Weights of a small transformer language model: 5147 steps.
Each number is 50 + 12 x the weight over its row's rms, rounded and kept within 0 to 99. Layers, rows and columns count from 0. The size before them is the row's rms in percent of the matrix's.

# layer 10 MLP down, 512x1344, rms 0.0293, rows 36-77, columns 840-1007
095:62 47 52 68 39 60 29 58 57 57 56 48 58 51 58 41 51 48 33 50 44 51 31 48 37 66 33 39 45 43 39 43 48 45 51 25 56 43 49 41 44 40 44 46 59 43 44 67 61 42 69 43 75 51 50 52 41 55 29 24 51 66 39 29 55 63 39 48 31 56 72 51 49 36 54 36 36 70 36 55 75 78 61 42 32 45 27 64 32 38 61 55 56 44 38 57 71 57 55 39 54 38 49 56 41 63 46 50 60 50 58 48 45 36 77 55 38 48 48 63 53 54 51 60 42 52 63 55 45 46 51 68 70 56 45 66 55 35 40 49 51 52 53 59 56 37 47 61 34 53 56 42 55 50 43 61 43 63 42 49 62 51 78 75 42 61 46 46
100:52 32 60 57 42 61 59 34 48 53 34 37 67 50 65 52 49 52 46 35 33 63 62 66 41 58 18 50 31 40 54 61 17 38 53 55 53 39 55 47 50 49 47 27 61 60 61 44 50 19 49 68 75 57 46 63 41 55 64 47 38 28 68 32 56 52 51 41 38 44 29 21 55 41 53 44 53 44 20 54 53 46 36 47 47 43 40 67 51 49 68 46 40 54 39 33 50 42 65 70 51 54 54 39 53 36 48 37 41 44 36 65 53 27 59 60 49 64 58 44 60 37 30 69 61 71 68 41 58 52 37 52 38 51 50 57 35 58 49 74 29 47 52 34 42 49 39 53 40 46 66 46 50 54 34 57 64 53 48 63 63 67 56 73 39 44 61 49
097:58 39 64 65 52 62 42 55 34 39 56 52 67 31 60 49 37 38 42 56 52 60 59 28 54 63 30 41 48 65 40 66 55 42 51 24 41 54 52 60 58 33 37 62 41 40 62 50 43 39 55 56 46 41 33 40 50 72 59 44 45 48 59 55 37 44 39 57 30 49 36 59 59 48 68 72 18 52 44 70 83 37 58 52 65 41 46 47 53 44 49 87 43 58 60 32 54 65 54 32 65 46 39 49 45 44 58 42 46 41 36 64 64 51 49 49 48 59 66 33 43 46 54 42 49 62 48 38 39 65 52 48 49 52 45 55 44 39 55 41 35 59 22 47 66 61 48 43 45 36 51 64 50 35 71 49 38 45 35 65 45 75 27 36 49 46 47 58
097:25 33 55 51 37 45 51 38 57 54 49 46 65 63 42 68 47 43 42 39 49 57 38 51 53 66 70 38 59 66 41 43 69 48 50 55 57 41 49 29 65 43 56 56 68 28 41 59 59 55 46 31 49 53 57 38 59 56 48 59 64 61 55 44 39 30 67 55 64 39 39 42 54 46 44 49 44 36 88 53 54 57 40 39 36 40 60 55 46 67 48 44 46 64 49 61 48 59 65 71 65 46 49 63 63 49 46 44 55 38 42 53 54 33 44 43 46 36 36 44 50 49 45 47 41 71 56 50 52 56 50 57 63 35 43 45 55 57 49 51 49 26 34 70 58 29 50 46 56 53 71 55 51 56 41 63 49 41 59 58 46 32 49 62 39 41 39 46
096:63 65 55 45 58 38 60 44 28 38 53 57 41 41 65 60 44 60 36 62 67 76 31 35 47 46 75 48 45 68 32 60 63 34 34 32 52 42 31 69 50 44 34 55 60 57 42 26 44 67 41 51 50 44 49 51 33 46 39 49 39 25 41 84 59 47 68 50 41 68 54 55 88 54 69 71 39 32 34 61 46 57 58 40 40 42 51 56 50 42 55 67 66 40 57 45 54 64 56 52 41 46 44 47 51 66 77 66 46 43 51 63 36 50 43 17 48 39 47 46 39 53 52 50 17 56 39 58 49 48 61 42 57 47 34 71 42 57 51 23 56 47 54 64 42 40 64 37 40 43 49 58 61 53 42 49 54 52 49 69 34 52 55 50 44 56 49 54
096:53 65 64 66 33 52 46 49 55 57 33 59 63 27 46 61 38 58 54 52 50 66 51 24 40 42 55 42 38 34 39 44 39 43 68 51 60 33 24 44 57 47 53 55 43 69 60 63 50 59 74 47 41 35 61 38 41 63 69 46 32 64 20 60 42 64 62 43 50 54 56 61 74 62 38 60 67 46 60 48 25 58 50 55 58 60 53 45 62 57 62 53 67 40 46 51 73 39 63 37 37 63 40 50 50 41 62 64 44 43 61 45 49 73 52 37 52 26 51 51 55 52 50 59 38 59 39 73 72 79 43 61 28 49 81 52 58 56 47 52 35 43 77 40 37 48 51 53 68 62 49 60 48 28 70 53 64 70 38 65 64 57 34 52 57 59 52 45
103:41 45 51 43 58 42 57 59 40 48 69 71 44 63 63 52 55 46 35 45 55 52 43 62 21 38 52 42 50 53 46 40 59 42 48 28 48 38 59 37 67 48 30 43 63 30 71 52 58 25 67 53 59 37 53 36 39 57 36 63 34 48 64 59 47 70 64 48 60 39 56 54 71 46 38 45 64 49 53 34 45 63 68 49 54 65 43 53 45 44 50 67 72 55 45 53 43 46 64 44 60 64 56 44 62 52 26 71 53 48 41 54 48 61 48 40 34 72 56 64 40 43 64 62 40 54 61 46 59 57 49 79 67 33 54 54 31 38 43 49 32 44 52 38 35 36 48 62 56 72 54 53 52 33 58 52 52 32 42 65 46 42 43 39 42 52 35 45
100:68 29 28 52 31 21 48 37 50 31 40 52 54 35 33 47 73 39 51 62 50 48 56 44 57 50 50 31 61 69 47 48 38 58 47 48 59 63 39 49 51 53 50 31 49 60 44 55 68 59 47 43 56 62 53 57 76 46 36 44 27 59 52 50 65 51 41 28 41 46 56 04 45 63 40 63 65 61 45 74 50 49 37 51 59 59 38 70 39 45 52 53 50 52 47 41 59 59 46 44 66 29 66 66 41 41 50 41 55 57 33 36 51 44 67 56 42 56 35 44 47 69 52 51 45 64 43 37 36 49 56 32 34 40 47 31 47 45 51 56 47 44 15 63 37 39 59 31 79 30 75 49 50 65 40 49 50 57 36 49 55 52 45 69 46 39 48 54
102:38 61 54 42 66 40 45 63 60 53 38 61 63 39 65 45 47 38 47 72 60 48 48 53 49 37 50 52 33 51 59 46 46 50 48 64 77 43 64 42 76 52 35 34 40 35 51 42 40 55 55 43 51 43 48 39 46 50 47 29 58 33 32 56 40 34 64 54 48 61 60 54 35 48 44 72 66 61 47 38 44 46 70 40 46 63 34 71 60 30 55 41 44 39 43 63 64 50 40 44 40 56 54 65 61 48 60 62 36 56 61 57 54 58 23 42 39 30 45 52 61 58 68 52 41 40 71 50 46 52 59 62 70 55 66 60 59 52 40 51 49 49 15 41 60 55 59 63 58 40 58 46 68 38 61 50 69 65 53 25 51 55 54 38 48 58 53 35
094:46 60 36 54 54 54 68 32 24 14 57 57 71 64 49 35 67 45 79 47 38 44 35 45 46 55 33 61 44 67 49 48 35 49 58 54 62 52 50 38 60 42 55 48 68 71 35 48 44 56 57 48 49 47 49 49 40 63 47 41 31 58 41 59 49 37 64 39 52 51 49 41 60 56 57 46 25 50 53 60 54 49 66 58 47 51 50 56 43 50 67 45 44 38 52 72 59 53 37 51 61 55 52 43 57 42 36 57 66 58 48 56 42 52 17 67 38 55 66 72 56 82 43 47 51 40 28 49 65 49 40 68 60 50 60 63 44 48 60 64 48 39 43 37 52 65 48 48 53 70 60 50 42 51 50 46 64 54 27 44 46 43 44 60 52 46 65 40
093:52 63 60 56 54 56 49 63 56 59 54 67 53 55 41 69 51 46 55 49 37 36 64 55 49 38 34 67 48 51 42 44 43 29 52 43 55 51 47 54 53 60 59 34 26 57 48 45 46 40 39 45 54 67 60 31 54 47 56 59 47 73 56 28 36 35 57 46 62 37 50 52 49 73 48 42 41 63 49 30 55 52 60 53 51 48 30 58 34 29 61 41 33 43 55 38 34 61 24 29 32 47 66 53 31 46 78 72 45 43 70 47 36 34 48 29 34 24 47 44 34 40 47 51 51 37 63 59 52 58 45 37 68 41 49 16 53 72 42 46 37 55 53 38 33 33 74 52 57 54 62 48 23 64 53 29 56 63 41 44 26 56 55 52 49 35 36 56
099:52 13 52 35 37 42 40 55 45 37 52 62 46 46 39 40 46 58 53 44 39 44 56 68 47 65 57 45 47 42 54 67 52 60 47 61 47 38 52 70 47 48 46 42 62 32 42 27 24 48 50 59 52 56 41 59 42 75 55 65 40 27 54 46 53 51 45 80 52 71 45 54 60 52 56 50 76 46 30 68 43 59 69 62 47 34 34 71 59 61 77 65 56 70 65 36 42 50 51 34 70 54 52 68 38 58 44 40 44 45 62 49 54 31 74 75 46 50 47 46 62 45 59 66 52 42 43 36 47 50 50 43 50 36 55 48 45 37 19 50 57 53 40 59 76 70 33 65 48 55 63 45 54 46 56 51 33 50 44 61 55 53 66 61 31 26 40 57
100:54 57 58 58 54 38 58 59 53 68 54 57 51 43 56 52 36 47 38 33 46 56 34 60 34 68 35 43 59 29 73 68 36 51 52 56 51 68 52 48 61 45 44 34 44 72 59 53 37 45 67 71 58 57 63 43 47 56 59 37 56 35 44 54 73 75 69 59 70 31 43 31 49 55 39 61 79 53 45 61 48 42 60 27 41 41 43 41 53 37 55 71 61 44 59 48 39 44 61 47 60 45 48 56 37 69 35 47 51 53 38 51 37 51 27 55 44 48 50 82 47 55 43 35 39 39 59 63 43 49 46 57 50 60 51 54 48 41 69 58 42 39 36 68 42 39 51 45 34 50 36 67 39 40 59 47 46 35 56 56 77 51 44 70 41 51 55 58
101:58 80 33 37 48 49 47 38 53 51 48 46 65 43 46 41 60 58 61 35 46 31 56 49 56 60 43 46 52 54 42 56 53 45 64 56 37 47 39 44 40 39 30 75 37 39 46 35 61 48 59 43 53 29 20 51 64 40 34 57 55 40 57 44 60 51 56 21 40 65 68 39 63 31 57 53 29 48 39 53 54 54 45 57 70 45 48 29 63 51 53 43 40 28 53 71 50 48 45 41 49 52 68 62 37 64 62 53 46 64 43 29 30 47 58 41 75 27 55 56 51 34 41 42 57 62 38 49 44 64 49 23 55 73 58 36 59 45 84 37 55 57 68 69 12 51 73 47 48 46 71 64 54 48 46 48 37 62 69 57 36 27 47 51 66 56 36 60
096:48 56 53 55 69 53 52 77 58 45 56 41 34 50 37 36 31 59 28 33 31 45 60 49 26 58 46 43 54 50 60 63 61 43 52 39 65 38 53 38 41 56 41 66 44 42 49 49 50 53 32 39 71 45 44 52 66 36 43 58 64 70 47 25 64 68 70 56 20 37 38 52 48 59 51 52 34 21 30 22 41 60 49 79 34 36 55 52 62 37 47 38 47 28 46 42 52 60 45 35 42 47 68 45 32 39 65 46 39 28 51 54 67 52 37 55 52 61 38 57 37 47 32 56 46 57 43 36 54 31 43 36 59 40 50 35 58 44 60 49 45 75 44 62 67 39 61 60 60 36 37 57 47 53 48 59 57 39 55 46 69 67 47 23 31 71 45 55
097:48 33 50 29 72 24 47 45 68 65 42 40 37 48 48 39 30 42 49 63 44 41 52 53 30 49 45 66 44 46 45 47 26 57 70 34 56 43 46 38 18 43 62 47 56 36 54 63 45 47 35 43 49 31 58 48 53 57 61 46 40 51 42 60 40 32 55 49 42 63 62 60 69 53 64 61 59 52 46 38 61 45 26 68 57 38 38 42 65 38 55 34 37 42 45 39 58 42 63 61 52 45 71 61 64 57 61 39 30 43 45 48 43 60 49 65 48 44 68 55 64 41 41 48 53 61 53 37 37 40 61 37 40 66 45 50 48 42 71 43 70 39 48 68 48 37 48 46 60 58 33 51 50 34 64 49 27 65 36 42 49 42 45 46 56 50 20 45
098:68 46 55 67 32 44 51 41 61 56 58 59 73 24 45 36 50 66 61 35 42 69 51 38 33 48 70 62 65 39 70 66 52 44 44 51 57 63 60 45 44 41 63 67 79 56 65 44 41 63 55 64 09 50 37 47 66 53 63 40 56 48 54 45 56 67 52 51 67 56 53 36 52 53 37 45 57 34 31 56 52 41 42 46 59 61 47 65 48 42 53 62 56 75 59 66 38 42 36 47 57 42 41 39 42 38 36 50 51 66 45 55 70 29 50 72 61 44 40 56 29 50 69 61 49 44 46 45 47 29 49 72 58 36 36 65 41 50 52 61 72 49 51 40 50 21 52 60 41 60 73 84 44 19 48 63 57 44 54 53 52 67 60 62 50 50 68 38
096:52 44 55 41 43 33 54 68 48 48 38 41 49 67 56 49 54 52 54 44 60 69 56 43 61 43 51 42 56 62 20 44 57 51 49 42 47 50 35 80 56 45 27 36 31 48 64 57 31 62 42 59 59 25 44 46 45 39 65 65 64 52 17 42 26 55 61 44 51 71 40 44 46 67 35 70 51 48 55 22 64 55 55 39 53 41 40 53 23 67 47 33 60 48 40 43 43 49 40 62 38 44 47 29 59 42 52 64 57 55 55 44 53 44 58 49 29 66 69 32 46 63 44 39 58 49 50 50 44 47 34 52 48 54 49 54 42 48 65 79 53 40 62 51 46 39 55 76 69 53 52 60 60 48 55 49 70 57 47 37 54 42 53 56 26 72 56 61
096:36 58 28 33 49 49 64 61 60 41 57 41 56 55 44 29 49 45 55 61 50 54 55 37 63 47 36 48 38 44 55 58 29 44 56 36 24 49 55 33 48 51 41 58 50 41 36 30 54 54 61 34 44 30 59 33 53 44 56 50 50 35 43 31 55 37 61 32 55 56 65 43 42 48 51 30 56 62 49 47 37 51 68 68 48 80 51 39 40 40 47 55 53 56 25 56 57 62 41 68 64 53 13 42 57 68 45 59 54 37 64 66 46 59 50 57 71 35 46 57 53 45 59 55 51 42 37 54 61 49 45 51 34 48 81 52 46 53 61 58 51 61 48 53 42 42 31 58 49 46 36 26 38 60 55 46 50 70 81 35 65 72 61 53 56 65 86 37
094:28 40 43 33 46 69 34 50 48 50 48 46 52 68 46 42 42 33 58 55 47 49 52 68 34 62 36 42 48 54 44 32 53 47 42 69 63 59 26 51 53 43 68 49 51 48 46 32 55 27 45 52 54 49 70 71 42 63 27 75 27 54 51 47 72 58 48 51 53 45 61 53 46 44 42 48 39 33 61 58 40 39 25 54 34 47 43 31 50 38 42 49 50 50 51 43 42 56 38 63 52 51 75 58 65 54 74 54 42 48 20 25 24 38 64 55 59 55 57 64 64 55 57 46 37 59 24 41 39 35 26 57 53 50 64 40 61 74 65 39 39 57 58 37 29 76 62 42 34 35 69 61 59 38 80 52 74 60 65 55 48 29 53 31 29 59 58 51
097:24 65 57 74 36 75 40 32 44 54 59 58 38 57 56 40 38 61 47 29 32 60 34 67 55 60 54 36 35 40 44 60 51 53 31 43 58 59 88 35 41 37 35 51 30 67 41 60 48 34 48 49 62 75 50 65 16 51 38 45 43 34 52 53 62 47 33 54 59 29 50 67 43 66 63 48 39 72 57 45 48 41 45 62 62 42 47 72 72 40 62 41 61 47 45 46 54 40 67 61 53 49 59 56 36 56 52 60 49 61 58 24 48 57 29 36 36 66 41 42 56 55 25 41 36 50 25 34 73 41 40 50 29 39 50 44 50 69 46 43 51 57 57 45 55 40 54 41 43 63 45 49 55 50 47 35 50 54 29 39 84 50 43 42 68 63 50 68
102:61 64 52 72 59 59 45 64 54 60 48 42 46 45 52 47 60 31 40 38 66 32 63 67 31 54 50 47 43 50 34 68 51 49 46 62 65 56 76 52 58 53 32 42 49 79 41 53 44 52 68 56 73 46 44 70 78 73 50 59 48 49 46 57 58 48 61 66 59 28 40 63 46 38 30 55 67 38 50 40 36 68 42 58 74 40 52 76 49 40 61 40 54 41 43 45 43 33 70 38 58 59 53 58 24 28 45 40 64 47 80 56 46 51 67 56 53 47 52 62 44 62 45 50 51 41 61 59 66 39 47 32 41 43 69 38 48 42 54 41 36 49 42 60 54 50 60 56 46 32 62 72 46 50 38 32 71 72 75 43 53 78 39 63 49 63 66 77
097:59 40 35 64 45 49 48 50 60 30 50 65 60 36 72 37 48 50 48 45 56 46 39 63 50 30 36 49 49 37 35 52 55 70 41 50 66 61 55 42 60 54 46 57 41 60 39 60 49 36 50 51 70 56 44 50 38 45 53 44 55 57 67 46 59 75 56 43 64 55 28 60 39 48 66 45 40 71 52 31 63 48 34 32 63 51 47 33 30 26 40 55 55 32 57 39 28 54 68 74 37 67 62 62 55 64 54 61 31 43 61 36 54 45 39 56 60 31 37 38 53 49 38 62 48 47 32 56 35 37 44 78 40 45 43 50 54 42 56 61 52 50 40 66 51 52 72 44 57 51 60 62 26 74 56 66 57 37 29 34 72 61 53 42 37 57 33 66
101:58 50 62 60 43 21 61 38 50 63 69 48 77 44 66 44 41 57 58 52 33 65 49 64 34 51 56 60 38 65 35 53 51 34 56 39 47 60 48 39 49 66 68 52 45 42 66 62 56 55 73 64 53 48 37 38 71 52 49 51 58 59 51 55 54 58 41 48 44 67 77 53 43 28 38 51 44 69 59 35 29 50 42 64 45 64 39 61 30 52 80 70 58 37 62 75 35 43 47 51 60 42 56 69 74 53 56 74 21 32 45 61 56 56 70 67 44 51 54 58 41 42 34 42 31 44 54 36 40 39 39 48 62 50 56 43 43 40 59 49 51 40 27 52 51 60 52 42 47 44 40 70 48 50 47 57 45 34 55 36 50 49 45 52 62 60 50 29
105:50 45 63 13 45 46 55 41 39 25 31 55 70 25 42 34 67 24 39 58 53 51 56 40 57 42 44 38 38 24 61 54 51 48 46 31 57 46 49 61 46 44 70 37 61 60 56 53 55 65 47 38 41 42 49 56 54 54 45 38 62 58 51 66 44 48 80 47 57 58 33 21 56 44 73 30 49 57 63 55 34 30 54 66 20 79 25 51 49 50 35 38 41 71 73 63 42 57 57 57 38 77 62 45 56 46 35 35 77 61 34 51 45 53 49 53 62 57 68 59 29 53 71 38 58 49 67 56 61 55 47 58 51 26 48 54 48 49 49 52 56 64 63 51 50 57 28 45 54 74 55 42 38 58 55 55 47 52 52 38 26 66 82 53 57 77 58 36
098:60 55 45 41 60 54 08 32 44 43 40 32 56 43 55 53 50 17 57 60 63 73 65 42 49 44 52 55 42 58 42 34 56 31 72 56 51 54 40 48 24 41 46 47 62 45 60 56 53 55 49 66 64 48 66 45 62 52 59 56 53 53 57 63 55 47 19 41 39 37 40 40 58 51 52 34 49 56 89 44 69 47 49 54 28 50 63 30 39 55 69 65 34 40 57 70 41 31 38 35 37 44 60 49 50 49 59 54 33 44 69 57 49 50 48 58 43 61 53 40 40 34 60 42 61 65 51 83 62 57 64 46 55 45 58 59 24 42 66 60 49 50 49 50 33 48 63 52 65 55 46 46 42 46 56 56 58 23 30 52 28 36 32 47 48 47 52 28
108:61 48 82 65 35 47 19 56 23 48 33 29 81 40 37 48 51 35 45 47 60 57 60 32 24 74 42 34 77 54 47 28 25 42 64 58 74 58 57 51 34 35 57 49 65 37 50 59 45 54 84 72 45 44 32 37 39 45 49 53 47 48 38 56 47 20 57 54 50 48 59 57 50 58 65 51 59 56 63 51 52 57 41 56 56 33 73 58 46 49 45 60 65 42 35 58 50 21 32 54 36 49 58 63 59 50 47 45 42 67 39 46 33 63 44 48 65 66 78 53 46 40 61 31 43 62 50 40 64 58 78 41 57 42 57 54 42 47 30 65 46 57 48 45 52 64 51 59 42 43 28 69 42 34 44 50 39 48 58 49 44 64 63 71 31 64 51 41
099:57 53 64 48 51 50 42 31 63 46 38 65 64 50 55 50 48 56 51 34 61 75 50 39 43 45 36 66 60 43 44 51 51 57 54 43 36 35 37 52 45 43 72 30 57 44 48 40 58 67 64 69 50 54 57 44 49 40 75 37 28 51 46 65 46 46 46 50 54 73 64 40 59 61 45 49 50 57 52 49 57 43 65 46 52 62 60 59 32 64 52 68 37 55 68 40 45 50 56 52 61 72 33 25 42 49 45 80 44 50 34 45 53 35 37 48 46 43 36 50 51 70 39 41 30 37 39 54 50 34 59 37 64 47 46 66 33 56 55 47 68 57 74 65 56 55 50 57 57 18 80 53 55 61 52 46 29 38 49 35 41 65 52 33 62 14 60 42
094:47 58 31 39 55 36 67 47 58 43 23 49 53 36 68 19 49 44 61 22 57 49 54 67 56 48 48 50 59 51 30 73 65 44 39 32 39 43 74 51 56 54 42 52 48 32 37 20 42 31 49 40 44 54 41 64 28 61 40 47 61 47 31 52 49 68 47 49 60 53 45 47 42 52 62 57 28 40 66 54 59 75 53 55 65 54 46 54 44 53 65 36 60 40 36 46 29 51 53 30 44 52 31 41 51 58 58 62 50 52 46 49 52 64 60 65 51 45 47 48 70 55 60 34 18 38 40 43 42 74 21 42 46 30 62 63 27 58 50 43 50 54 53 48 56 67 66 41 53 66 70 38 65 44 40 59 52 40 23 61 53 49 32 50 53 63 54 43
096:71 58 46 48 40 63 52 48 46 32 33 50 63 35 62 69 45 78 60 43 39 50 55 78 29 44 38 67 48 38 57 58 64 45 61 52 51 51 65 52 34 51 58 68 52 60 42 64 51 56 47 57 32 47 49 59 52 46 36 50 58 65 44 50 53 23 51 38 68 54 49 50 51 53 72 50 16 32 37 54 67 41 50 56 40 44 36 42 34 28 50 60 47 62 48 44 42 33 51 43 47 68 60 55 48 57 48 67 42 71 42 61 51 53 51 53 40 35 65 38 58 37 39 48 59 29 34 37 38 30 64 59 36 46 72 42 68 25 34 55 59 60 49 78 40 58 45 51 50 47 56 43 52 34 67 59 67 56 41 68 48 28 60 52 43 61 51 47
099:52 42 40 35 51 51 39 60 47 61 43 54 44 61 46 24 32 51 47 51 62 61 37 63 68 65 49 64 46 60 64 44 60 37 51 51 24 52 60 66 64 47 46 37 70 47 44 34 59 49 51 51 60 64 45 40 37 51 56 45 50 53 41 51 45 58 39 65 41 43 45 47 59 40 61 58 54 47 35 39 46 30 54 57 44 64 58 80 55 55 53 62 48 35 64 52 50 53 44 41 45 70 44 39 46 50 33 83 31 39 49 63 58 37 72 47 15 57 42 58 60 56 58 41 48 63 62 30 44 48 46 51 53 54 52 47 22 31 54 41 55 59 61 41 59 57 63 27 47 60 64 55 59 67 43 58 43 52 44 67 47 43 36 61 50 52 61 80
099:42 32 54 21 52 53 65 61 59 63 69 55 56 39 61 48 36 46 67 52 53 57 53 47 69 54 67 43 34 69 52 52 40 46 38 54 39 27 49 33 30 70 65 44 87 48 36 47 57 42 47 58 33 38 33 33 36 56 36 48 58 34 48 47 46 49 44 64 47 49 56 43 54 50 43 39 65 50 47 33 72 41 57 44 49 56 47 42 42 27 27 30 54 56 49 50 59 46 65 63 60 63 64 54 53 32 45 43 71 36 38 47 66 37 40 39 42 49 37 65 71 53 57 54 68 58 62 49 54 52 32 61 59 56 62 39 49 54 61 49 33 36 48 32 70 24 57 68 56 39 40 46 46 49 26 29 67 13 56 50 56 49 61 73 25 45 53 62
098:47 53 38 39 18 54 40 34 42 39 35 62 35 50 49 40 44 19 65 66 45 56 46 47 47 30 66 30 64 46 54 30 59 39 31 57 69 59 48 64 52 61 55 44 53 47 72 40 43 47 38 62 39 67 49 47 52 42 82 43 33 66 68 40 46 70 43 42 44 48 42 46 44 48 45 32 45 45 58 56 59 38 58 51 53 47 48 48 33 50 55 57 64 51 52 43 59 41 56 62 24 56 59 59 74 69 69 66 52 26 42 70 56 54 39 53 75 52 35 47 51 27 51 52 22 43 63 55 62 38 52 60 57 49 38 55 42 41 43 57 68 16 55 36 54 47 51 59 54 48 69 50 54 33 55 44 53 47 39 69 59 51 36 41 40 57 39 46
098:34 59 47 53 60 51 43 44 56 55 41 47 53 50 40 57 48 71 68 68 66 43 55 42 40 52 51 45 72 56 58 23 47 38 55 59 47 64 37 64 70 57 45 38 40 33 37 47 49 50 66 36 42 30 61 39 45 55 44 39 41 50 62 27 40 71 40 41 40 63 48 43 42 57 52 61 50 29 45 64 45 53 50 65 51 63 49 59 48 56 62 50 45 64 32 34 61 49 61 44 73 62 65 31 47 55 51 65 44 47 41 61 61 50 49 61 37 55 54 67 39 54 42 29 35 52 25 50 61 42 61 30 49 53 66 66 54 79 59 48 47 56 44 65 38 47 32 53 61 16 54 40 40 61 47 54 22 51 63 30 30 73 31 53 53 63 69 37
100:58 45 50 44 48 51 66 37 51 60 60 51 55 52 36 47 48 45 54 41 54 44 51 38 27 48 70 66 66 48 39 46 37 57 36 40 52 57 60 54 36 57 53 49 70 47 42 49 75 43 58 61 32 59 59 32 37 67 40 42 45 57 45 46 74 44 54 37 60 35 76 50 40 56 21 30 49 53 55 57 57 57 52 59 33 54 54 46 60 48 47 49 49 58 59 36 48 49 41 67 54 81 44 38 53 41 47 74 35 37 53 60 53 57 39 60 39 52 45 38 43 50 48 61 41 61 39 45 52 43 44 54 59 48 58 49 47 68 70 17 58 55 65 31 55 46 39 47 32 58 70 39 56 56 40 45 46 62 58 54 52 55 64 52 58 55 55 56
099:61 54 60 58 50 34 36 60 65 58 67 56 35 38 40 44 61 68 60 54 66 64 56 53 43 40 57 58 47 64 27 51 65 55 63 66 43 59 45 63 68 65 50 63 60 50 48 56 49 39 44 45 66 57 33 48 66 60 50 47 35 55 33 38 35 62 57 38 39 49 76 40 56 63 37 62 71 58 58 59 33 54 42 42 53 45 42 56 59 42 62 27 56 54 35 57 51 61 65 54 32 46 56 54 48 65 25 55 44 49 45 62 51 56 62 66 59 76 42 30 56 51 49 63 50 52 21 63 54 59 54 44 54 48 65 73 58 36 38 54 46 47 55 29 47 51 55 60 43 38 69 57 42 67 48 68 29 70 57 48 78 51 52 69 50 42 52 44
102:36 19 44 51 61 73 65 42 64 65 22 46 57 58 51 57 63 51 53 37 52 85 54 42 55 63 53 58 57 46 71 33 38 48 64 35 47 33 56 37 51 45 42 56 38 49 73 55 45 43 58 53 68 54 44 49 34 50 46 59 45 57 55 48 44 42 34 37 42 45 65 55 54 53 49 47 60 50 59 64 46 50 55 33 55 26 55 58 40 54 54 38 46 55 31 72 64 35 52 49 66 65 35 41 64 43 56 59 35 62 52 66 41 52 67 39 40 59 73 46 55 52 40 53 75 48 58 16 60 57 51 45 55 57 52 48 45 61 36 45 40 45 42 49 53 42 48 60 51 63 46 48 40 49 43 64 63 50 50 37 63 60 50 64 63 43 59 45
102:57 35 29 43 55 59 76 35 37 80 25 46 73 39 67 56 59 48 53 38 32 58 59 63 61 42 58 49 43 64 51 54 57 55 31 54 53 62 51 24 49 48 60 35 38 60 62 38 51 43 26 66 21 52 49 68 33 40 68 64 46 62 51 63 69 57 68 45 39 48 39 35 35 65 62 53 59 56 62 50 36 48 36 43 46 53 30 29 34 59 61 45 34 50 20 42 37 49 57 29 43 68 60 51 54 57 41 37 47 39 38 45 35 77 53 38 67 44 55 44 59 73 80 69 57 19 53 63 56 38 62 50 48 52 65 49 61 51 41 51 52 42 45 43 36 49 33 62 65 54 46 55 34 39 60 60 52 48 50 56 58 57 35 51 69 54 51 31
100:57 46 32 41 64 42 51 32 30 28 44 56 54 52 44 30 36 38 60 67 41 45 35 49 54 51 38 52 47 44 46 30 54 41 42 61 58 67 48 44 45 75 65 62 39 45 56 36 48 42 54 53 49 68 45 44 37 47 51 29 62 42 53 45 53 70 49 49 51 40 52 54 22 43 50 49 45 61 69 33 43 39 45 48 37 78 48 52 59 44 49 33 40 36 23 56 72 57 70 66 68 58 55 84 47 40 44 53 84 60 51 09 49 70 70 51 24 39 71 51 56 54 35 64 64 55 57 53 37 32 53 50 40 67 50 62 60 31 57 46 44 36 39 39 69 55 24 41 48 47 49 44 47 23 31 50 48 70 56 35 76 64 45 33 61 51 51 59
095:37 61 33 62 63 40 43 50 49 37 42 30 37 51 54 34 72 31 72 44 50 37 45 66 47 41 43 48 51 65 78 72 57 70 70 74 64 41 60 19 51 35 40 48 68 47 43 58 34 55 60 43 59 40 44 60 45 50 74 37 57 51 52 46 59 58 45 52 62 63 49 47 70 61 69 49 60 60 59 61 34 55 33 44 66 60 60 71 48 53 63 42 47 49 41 46 59 50 52 36 60 54 27 55 65 57 68 50 73 53 52 42 24 57 18 35 63 35 43 50 43 30 47 37 68 44 53 43 51 50 32 52 44 43 60 33 62 42 35 24 65 41 53 55 60 43 45 55 50 43 37 51 54 59 60 52 66 49 54 58 61 45 64 59 44 67 55 60
095:62 65 52 49 44 57 49 67 51 48 52 38 48 67 36 33 31 27 49 22 25 32 39 62 41 60 74 47 36 40 54 82 59 60 48 23 52 43 38 53 56 41 62 52 45 60 50 35 43 23 59 59 26 51 47 50 48 38 58 52 52 62 45 51 32 41 58 58 50 44 38 52 54 57 58 61 67 52 42 50 45 31 24 44 49 40 56 72 48 53 37 49 22 67 42 58 61 31 79 59 53 55 42 56 33 55 40 45 46 46 44 33 82 47 66 27 55 50 68 76 59 69 70 43 43 62 62 56 71 55 50 62 47 74 71 49 48 27 42 58 64 50 50 35 85 60 53 85 39 67 54 27 56 40 39 46 54 37 86 59 62 49 50 63 40 59 43 32
103:41 61 37 45 42 48 57 17 38 60 27 45 43 45 30 26 28 32 66 31 62 54 34 55 44 50 53 25 52 42 50 63 47 37 55 45 28 46 33 41 46 70 65 73 45 78 78 46 69 52 48 59 48 42 39 51 33 55 49 48 64 32 30 72 25 78 45 50 51 40 55 64 25 42 53 46 54 58 75 71 47 36 64 52 48 70 31 37 79 53 60 71 45 37 65 54 34 52 40 51 65 55 34 56 37 42 51 63 63 66 46 59 62 41 69 51 38 59 38 28 49 45 39 51 66 54 54 44 58 46 47 32 47 70 68 42 49 38 29 45 57 69 30 48 72 41 38 33 51 48 35 51 48 64 45 49 60 70 51 51 49 47 54 68 66 58 70 54